Each number is 500 + 40 x the weight over its row's rms, rounded and kept within 0 to 999. Layers, rows and columns count from 0. Numbers have three digits each. The size before them is the row's rms in percent of the matrix's.

# layer 4 MLP down (transposed), 1344x512, rms 0.207, rows 57-73, columns 0-127
097:507444527463548419497492507500517527567465471505542530448522535537496487511565562518475494477445551516484494508559519482515537511537515453494460470441499452516500509524510554541509438517534438494521616476496532505515471544457581480553506531535499539548516497427440503496532438533509526478524482497537451415462530437501525559516547548487462595464507477446504538464461515464506495506536
093:541574510583497473556494451526528515483552486461516560603495523506531409553452465533616452526493560491449489520537472507457479559491538517476472536511457500482529535498522534496546525462474467569489589546502436484588577492477483525494482435495513481565500483503497517562502522546535558565493511527519458578513511468597572466411553481487450481494504495420461534519521475530482430506547
104:462521518498479497491452603464508480461482504526490498449521512458491494455504503531448504512555492509488593502508479542566463516486507518586525553418539530489487545511468498523518503533561470537520474514532468531495557488506465514493486472501518517453481503564494507427532420502473542552431559477458544502546524505441540504476474467506508582518448432529550479552474484524543453540436
100:527577476531433487516533508538472532500477527465436571492511484608511461540546543479528549502552574457417479562498541471536464528442487579490540571511618504452556538445511479523482547556475471528477499460486552569567543537530489538464498493509485468526508534446460496490526509517537520447469528542520513456448490482595464464475516513467529518475539474490495568534463441453524505498552
101:559517524459520527506524483474485565514450488474485477485450511480391481437504514489403507493454524498458494424463482455485539534571488554483573574554542481474485454483509382498456484497454483430446523458540559560517508469417472482539489449483533537536495484446458579513531575483472508461533454478478404543498503528461559504504577487537549436523484448575501500544472517500457484544544
102:483553513547484412535474525529511521487550455479508479509476515445521464519474472557475446559471462534537494530445484464527488401519523485504512544540485450475493476443529496532577488519512460539471502415503454436486509462420484476493542508467471590470581551456466546506520503456429526472540492476469498556445463480503453527485550405457428518491562469494473599484461448477462498553511
101:505434507431510440487447502467461477510516487454470498506481486512503399526562480528511501496501507572509435486428556524582512579498466495471501482545523533457431481504476585468563530453527510528540458446468495561517493488478502472483518489465523472493492456550496509519531519470487529509521445501517457512449468511522472542513530511513478462507512463486519567588438494470528505553441
094:475535485460510526472515509498486511524485506472431489550551488525412475517433540536489484523523447527442454570432529495517547492580507508418461523498438547458505478454422478413537480491483462533518556525563493472420491467435501519534447516522490571495501532498550446503512449552474528493583529513461494524506612457474495442493507503574409473529508490592474518516503530486473525537475
097:510539549460588502488511455471478417458601468489527473496545449477518559519495595509451489511592464515458489433533527497503510468460493442530476481483544540455469491550527466457441483497530496503553513467462565551500490518527441445584504521494503473449561505491493477448496531565449484481449496448511453508424544506500534533536447481443529484482465482468593433462451565457540547531444
093:506479542546490502464552472630416513503498550538507511534536503457544517499358487568456485519483537513532516517497467483600508491490517456476513453510549480433518499492434512559519438479521509569491503523510541528482482529494483505438530451475539528537544497465562458511489509595432532436508498502512512435501518468524542467464530530481467533570461555493486538473483474526524511511583
102:521478476506536461488491479451530491524532466551470504601480535504514460470456453624497498468423415484483483495425508470487519463500440480472518522512432538536600524501587474475430496489525531557482511593477434527376502572477487458397562504452483571563478500502487489487470457522450529513524499533449484472555521524495441490461528440542539518419466572491496414519551564518480508460522
103:477536543501539447436467526552560536509460433445439483525507484587542395493468474483480543547497479459469409503504532486485474507522467467476552491506438480546545510531468534506485481510516589547558497463501482464518398482515589446523476435579507534553478501489490522472476571530548537506518384511513501528445464457502453521572559493496477499474494466483498549541440480490489503459544
109:534506574506515467455492489482525550480495492515508472538470453498467446597506533548534542484513470567535516410527493538526484500418504534468458504508495611509451512427457472458508572466492447509514513497448471532419529442453530466509449461497544531579491426564497501595451479451466550512508491496568465523538530554494414594544554466480502560509494533479453499518516520470464532527527
103:548563493467489480451413482517560497487494464523515466493506550466514490511462511503470463493488553501505524494513498588585499521437477455472515488491473535491486469519526507549513510582525492534454535498468468481443441535524515458517506497474468447523494466502566519488545478485478491520457399447531473473480488500474443519563490504451490483490487499489438483434462501548429468506538
097:554530513436528484469553523538462540539520524524512503452444478501561466478512521507448395489534481454531479481507513533508476559475420492500509492535554525501416538508485509467474478514504501525520576505563569478473508441474514555515555509502463518447469527498542490457468450515444601477519476470478482539528511509483477486463524552531493543501480539503527555450512490570542624487507
103:443473498452456488472395483533493530528494463472507487525536493520578471501537462526475515469506473516491582528500526505479409495442562434520582534523522491482517545545471567505432541376521514405528540542507486476512534567471469500522497488493466514496505491458494529511466527502537447525466541476474525484480482476443501506481450528486487515507491559516423498520443468483557558442573
097:524537494541479521504532460517542587460457525459548463525443487415471565502497485417487499480479576409596492550493539497499472542483472437515439487486491498485505399443466546513558451549576512491501559454484563552507502505562513487551508509459490475448469615447486529545512498517437495487516528463530467491449520520444534516482500436453505494515554510537637455483553569461534475452538
# layer 4 MLP gate, 1344x512, rms 0.291, rows 58-74, columns 0-127
112:568563472515505416499529462492400516486545444513474478459481564496505446548470464444569495498460524501414468495522460485523482480449573500481496471525490469440485523458414435446541478515512452596483517492491491483538593462489494528594547460505521517504499438525468460485496485446550552521487460518508575531558503478545510490456466493446473490524583457444533475495464509527500486510559
100:532487553483512485611499473535483525517484532554500453545454539533476522515481537426527525529542437496441428495519519488515515415485465525515481488510494424498488544449449416517466572503495499482543529438491488496461540464475467397490440512484515541532508496483522549556519524488506442481512515487521440532461473579527531466543410563535523529428554533469476455511427474554514533546542
100:562507472560463527491477491486478506576530508491521534567433511499519551513458514540519519444505460480470545486469517493405530569498485477531536509481451517553538495489503456514555507448560516552523522526453484510465564516547457547550490490531504525498514530490440468497541501470435484560533477552462528564501535466493544503498467494467386536490573486553414451497523547593452482509522
096:471579515456535531510486542438452506552501457552513510490467507465540530490462486452530509487453493540556568558506496542518472437553506533461492504543484504553495507509503484452488495515528554461461484536558492457457542486557536476517510491502423524507430530454509523525487514500554520468475531485471430484471465480494507505501501531526588440427534525504503592509592503581566514494499
098:540465541525515577543524468571473494492469483518428485535496551539472549548495485511528500514570520479500488548478553494520493448467540493566480504490505484508522456512587497482482449488509489497476488511455550493516459456538490461526561580520538504579543520555487486453416448554523520506469483495525429489503472549519505495516404467533569538547497533479526520527604487472549501541524
105:506576523593454485547468460474520432459500508528559519545538555519496580558534554447516489499461539580467518526419545499462496472545515524465520450518480471550480520543483505508549540560440507514468496471442488429485506442510511508440536438477482505432484526474524510449551509551493569480520474513504444509472551517524552475524489453502468550595516541497592535529496497516541519528488
093:565476486519446469547533440472523440540516449538555515557518508408446528510578468515467440465528524538542443476546468520550503458445524520511544475511458515518524465459478445538495509466482508492571443448497448531454474468506520483537501518631555506568536540539485506438479557501576528443529556447486570519499521568516507562593568548464510517487474467472485543537506496544486576527467
097:432481442470486521501466539489431521517404406503423524478571481527426434503482540545529506470485507551548549578490544526566569467501497519493521531544554508527548519495561432505398529557500481520565451513505558560535425492431504508479514513459583446422505492428529481550493553473432509516510549496518524437422482511519521545446478486509531569549517481510476489485551568551535506513513
108:479480417503544486480509481507539537456552526435519452499498449507471498480508524466607589483520473525489471521458554475469490524557483542477534542520536493580471558504533480535575510485446485456480531502566535479497478448510487488477531507491466528539439446504480552529513495413542514535514553510508502555464516563511429443487484473492486480496448509436518481511578513519455467552481
097:540514471479517535502468467502469595505507478547502483428410514504459466494541505459523503519461557541440470429500568550459503439470468531524424486498533473519479513523482491478489485540545521494543494430522439504500459412538518461486523527509583528525536525595541522497485516494519585484551495484471445544462612486522562530551485420511455505490501509492410488472423496536497538484487
103:551579463494454457452448418450495549523466485497492489487456513514532523485507468515542518500559519465541504513549511562398549547483446501476512494474575483538440506558493574488534539515525505455488544505477522502495516441482526459498552479487539482557463494511551521512398504492563454492479518513539422510576527529509569514478459475465520461492518574489505517455416453537558486504481
111:524529568503527487506568444444477463463494464525502507459462523577460492486524494479438590551498529528517496470495382519503518493500470519527579545465564526526449450565422521506535492484474488516542531495468534511550526567526520490509502403541430590454527463516526493530562488452519448461442521470468502485472537541470516484487518461547508465428456390481490473463495523435521526513399
098:454507533496594496506474465551547486449498487516466482487521553424471547485491521463557481504486503437453490523579529522500500530448531438577446473536508519502429483476532486528527494539471489458478566491459525504561521500516473560523483562539540451585449519514606459566452429505473518452518505512511459425487468534481534520457474522474585555435548545509461457520457479552433508504525
094:478521443540540527468534486441484444468544434452542475559533484487514483482480502431495454515488483503443539470477477476519521527529547510528525537483475526425505476566462533556535522493518512421511441461451432490514559491583497447471495466517492511549529502468437510480563454483510416495500521552569550451479651501554480458491488454458535578468492434560538532466467578442563528519464
093:535442411446529534488519502516510474550499534551530490499495517512455503564476527522462494435489572494507509529489488476492451452545447505440480524440527504554529483522496495498487524460503540577517503550454490495472483518584502556480522532453501495557445524519448506539474539526519489517499535540483557540546515546499457446466495464538522494564557432462509514443505386514457557420493
101:468532500403494479434514510507460470517525528477443485514436480474522495525527460502487527463523434459574513494555466475510526426540468445431507537463453522447473459445478533512421574496441512462541451493594452482554550525562508444532520471495489461468595498564521418502526541508560496545450480494449505500447567528445439440592453518499552481582548451453504485474488461464489549458487
101:500553504496469488565512523487514485501494446526523496497512460452469495525435494497543471580524465464518486510519534520495436528518431537504505463537484568502533461554509447515459423473519498580505469476574479553525554448488546536463517560466512466515507459475465490489533579558460490484435470487434592422446590442519466495433535467514529496590447456485473539484439461486487548520522
# layer 4 MLP up, 1344x512, rms 0.304, rows 58-74, columns 0-127
098:472454524427538524445535539494445468457473543435490468526522456541575561470517515522490533532526505502497507525473532498533541456501590523492485415471530517564503485570494504591498531491493467479398413436505535524445457530539451514557419503511478476451456501521505507439544512536470449509491469460481518474477419526492496509540500476449545478457347546532445451468520480521513474444439
099:427500471470499537512483455487475442521527543458542502563486501516480456409581521509510515568494453461442495503431385533533518532542491544488491542506415495524530487446495495529495561491425489417488496454488529408488543503428457531431509447509537504506536500509500554447497442592560539477440490513505555491469462455483513521446475506461503501562519499505482540466520416504471494492515
099:450491448532521563454520523421516465465475460489484476449445464564508430484541487538509457524459528484617541486486534492523511470534499447547439487531455417476442483482431512475458475435481433485415473532484475503580493450482488470503451553498568513522503473494575468495463535461525511529546458554461440483508540498494495493542506516562439479499521490460540498574474499593587554498544
094:479551411516489554523556479534531489467528579537493470495497555512578432476554486467490533498412436574461504536485468479476494479547475559477561559552516474483458486535538554499545494466490482491531610485546479500499489487504537592555489539533501470556502474466463536503537461499553484461554491540477519507483526476473423518535492479494502499462489517470503518470533512491513491507587
095:554531554507477548505492507489500581449517409524539504538464544523530447499588448562506472439521529494538509413502551561477566515564524492537505532441548549441534547540474482469551469509608496504535512553487548456498555536487544487533525491401529505503584534515454471454461538463555528522475507515489518501528538540505510562495476518467558510521426502369493519536489498540540593485487
096:511506514511486520481398499455495508552454433500551450556480444507512530505496473355470497477526516623481502510458454516493487491510518513537543511491473490462466525548464460577446474525525484434485476471484478405443501494569439512438514446517520479549572482499510605444512452457485447545526482442572481504522502447467501508554453483449566538520525461488502485558479530509530536489484
095:518537513503430444524496509410535482520466495493548515494565517558502498467474495462556533519494513501476489491578511506469480496525453517461453540474493453511548484422477562530551498451539498445493539576462504495580528505532434559495426501473446537477487484459441531583570470503473512500553484506469374517464522484507521464482558517538461487523516571453540520473553484446478483501420
094:490529465521516531489504526492535512507508523558466484523439497505435516558543540554482519489512493578488512496478534428470429556501440539559538504507475469410487526547472538565486484535437474494507505516474447495475441510503580505478525540541557564452537510548548564463509548505507467502524438537510478520453482516554476531471485428497457432482473462432502528537493448411467512544503
101:533489502504561459617547459479529513523592543480502515493504525562476452470541528531515559508563492506490515547514542474505453497497527530418410584525447511526487513530563495541501572533444496550506464545591451496536456543538536502502541451434434527496499474473523466509410492508550510579548587507522444564505493498440476543509507492498484522475439474482574519586512452425476502584536
100:502480486475462513541484501502563480554520486430501483483523457471514479545444484534532509548592509531492487516584524408487496516544483496543562540487503576479587423522481542539409490568459554541503484500503498482484459427497448508457560433491509578525426465493551547470486467430494460472445533502545511501468538529448502523502482488592495512486559519528547469439551554497477437452475
104:504547466470516527536462467537532517467459461502456502525495484474545493483503564411549495433474623521540498550512444575501527540529471467398448523430512593517535474496533531544548514474473466503437606491471509448471535503519508514470451476453555478529556497514493457531513475499539464479503471503434550481514563421464561502410496575531492460481508450563439532478509508490504508470527
106:520451448486545498521499540526523520524538534482537521545497516494485519529581566492528499487507430494571521496492473566568565452469533521568449486482545549560457515497463483468488455468531500507509509592454475522544516444476491501523516484487533516457536527533455468535482498481514474545470511494486491537537478476513538561529464410516488588534434532499467525543495522471541559473555
100:476488474517536434497410512451516518499501479517455423463539452514459472543524455546569537526511530601514493547513563490502488506465463460467491506560513482507494522486510415481494503534554445480499521454519484496511478475525580503517570465565451536506535530520486538535552458522500446421492522584501556464558482498478554566462506610515524467542531579579504551525411498504488525463496
090:428522479570572524506471477464461536520539485517512508496460466543526506529463461466487580621496539528555495524527529462450545449459511471574496524457468484527502490467502495536462519459481467527512503512489527530554499532502492464461479470424493540529480481486477508504526511530513417492445458513546554511444517481477399553491575509492481473474514461506500482508491451573487507475538
097:473542507429512528441500436480446500507571479518561552491457538520563504534518482516489472459453516535470490482515505442511453475534504465536603531587456457580475486471550498500526490482464509456478501499444525429551537544504518530536535542469454438524514511459549460538472503523514548553545514522520454516556512430396523480500530658541443511509510549526474534478441458440470555458510
104:401489546607544457562514508546582372493483482574523506541515454464465464509565449488533485561437549535517520481435497540451483534528601448502458506506492465560514464530519527558534471480471490453430605424510526458542468515518558479493465502470497560476442565473487533465520472487535486493474562478560517530499500508496485502400488497520478476424499575545513456473475501459476541475511
095:530383531539548526535471520556495478529578489510495463468485563534466512541514519446541563499579443458512475520511484486494505513431535539502494474473524413502443442477541570543551544476515482501526494564514495583476458460556532596485570471563410500467442512561545532510573484509529556485536556484558496566534414495528544482455537490517499528478547551469559507485515562467501453460522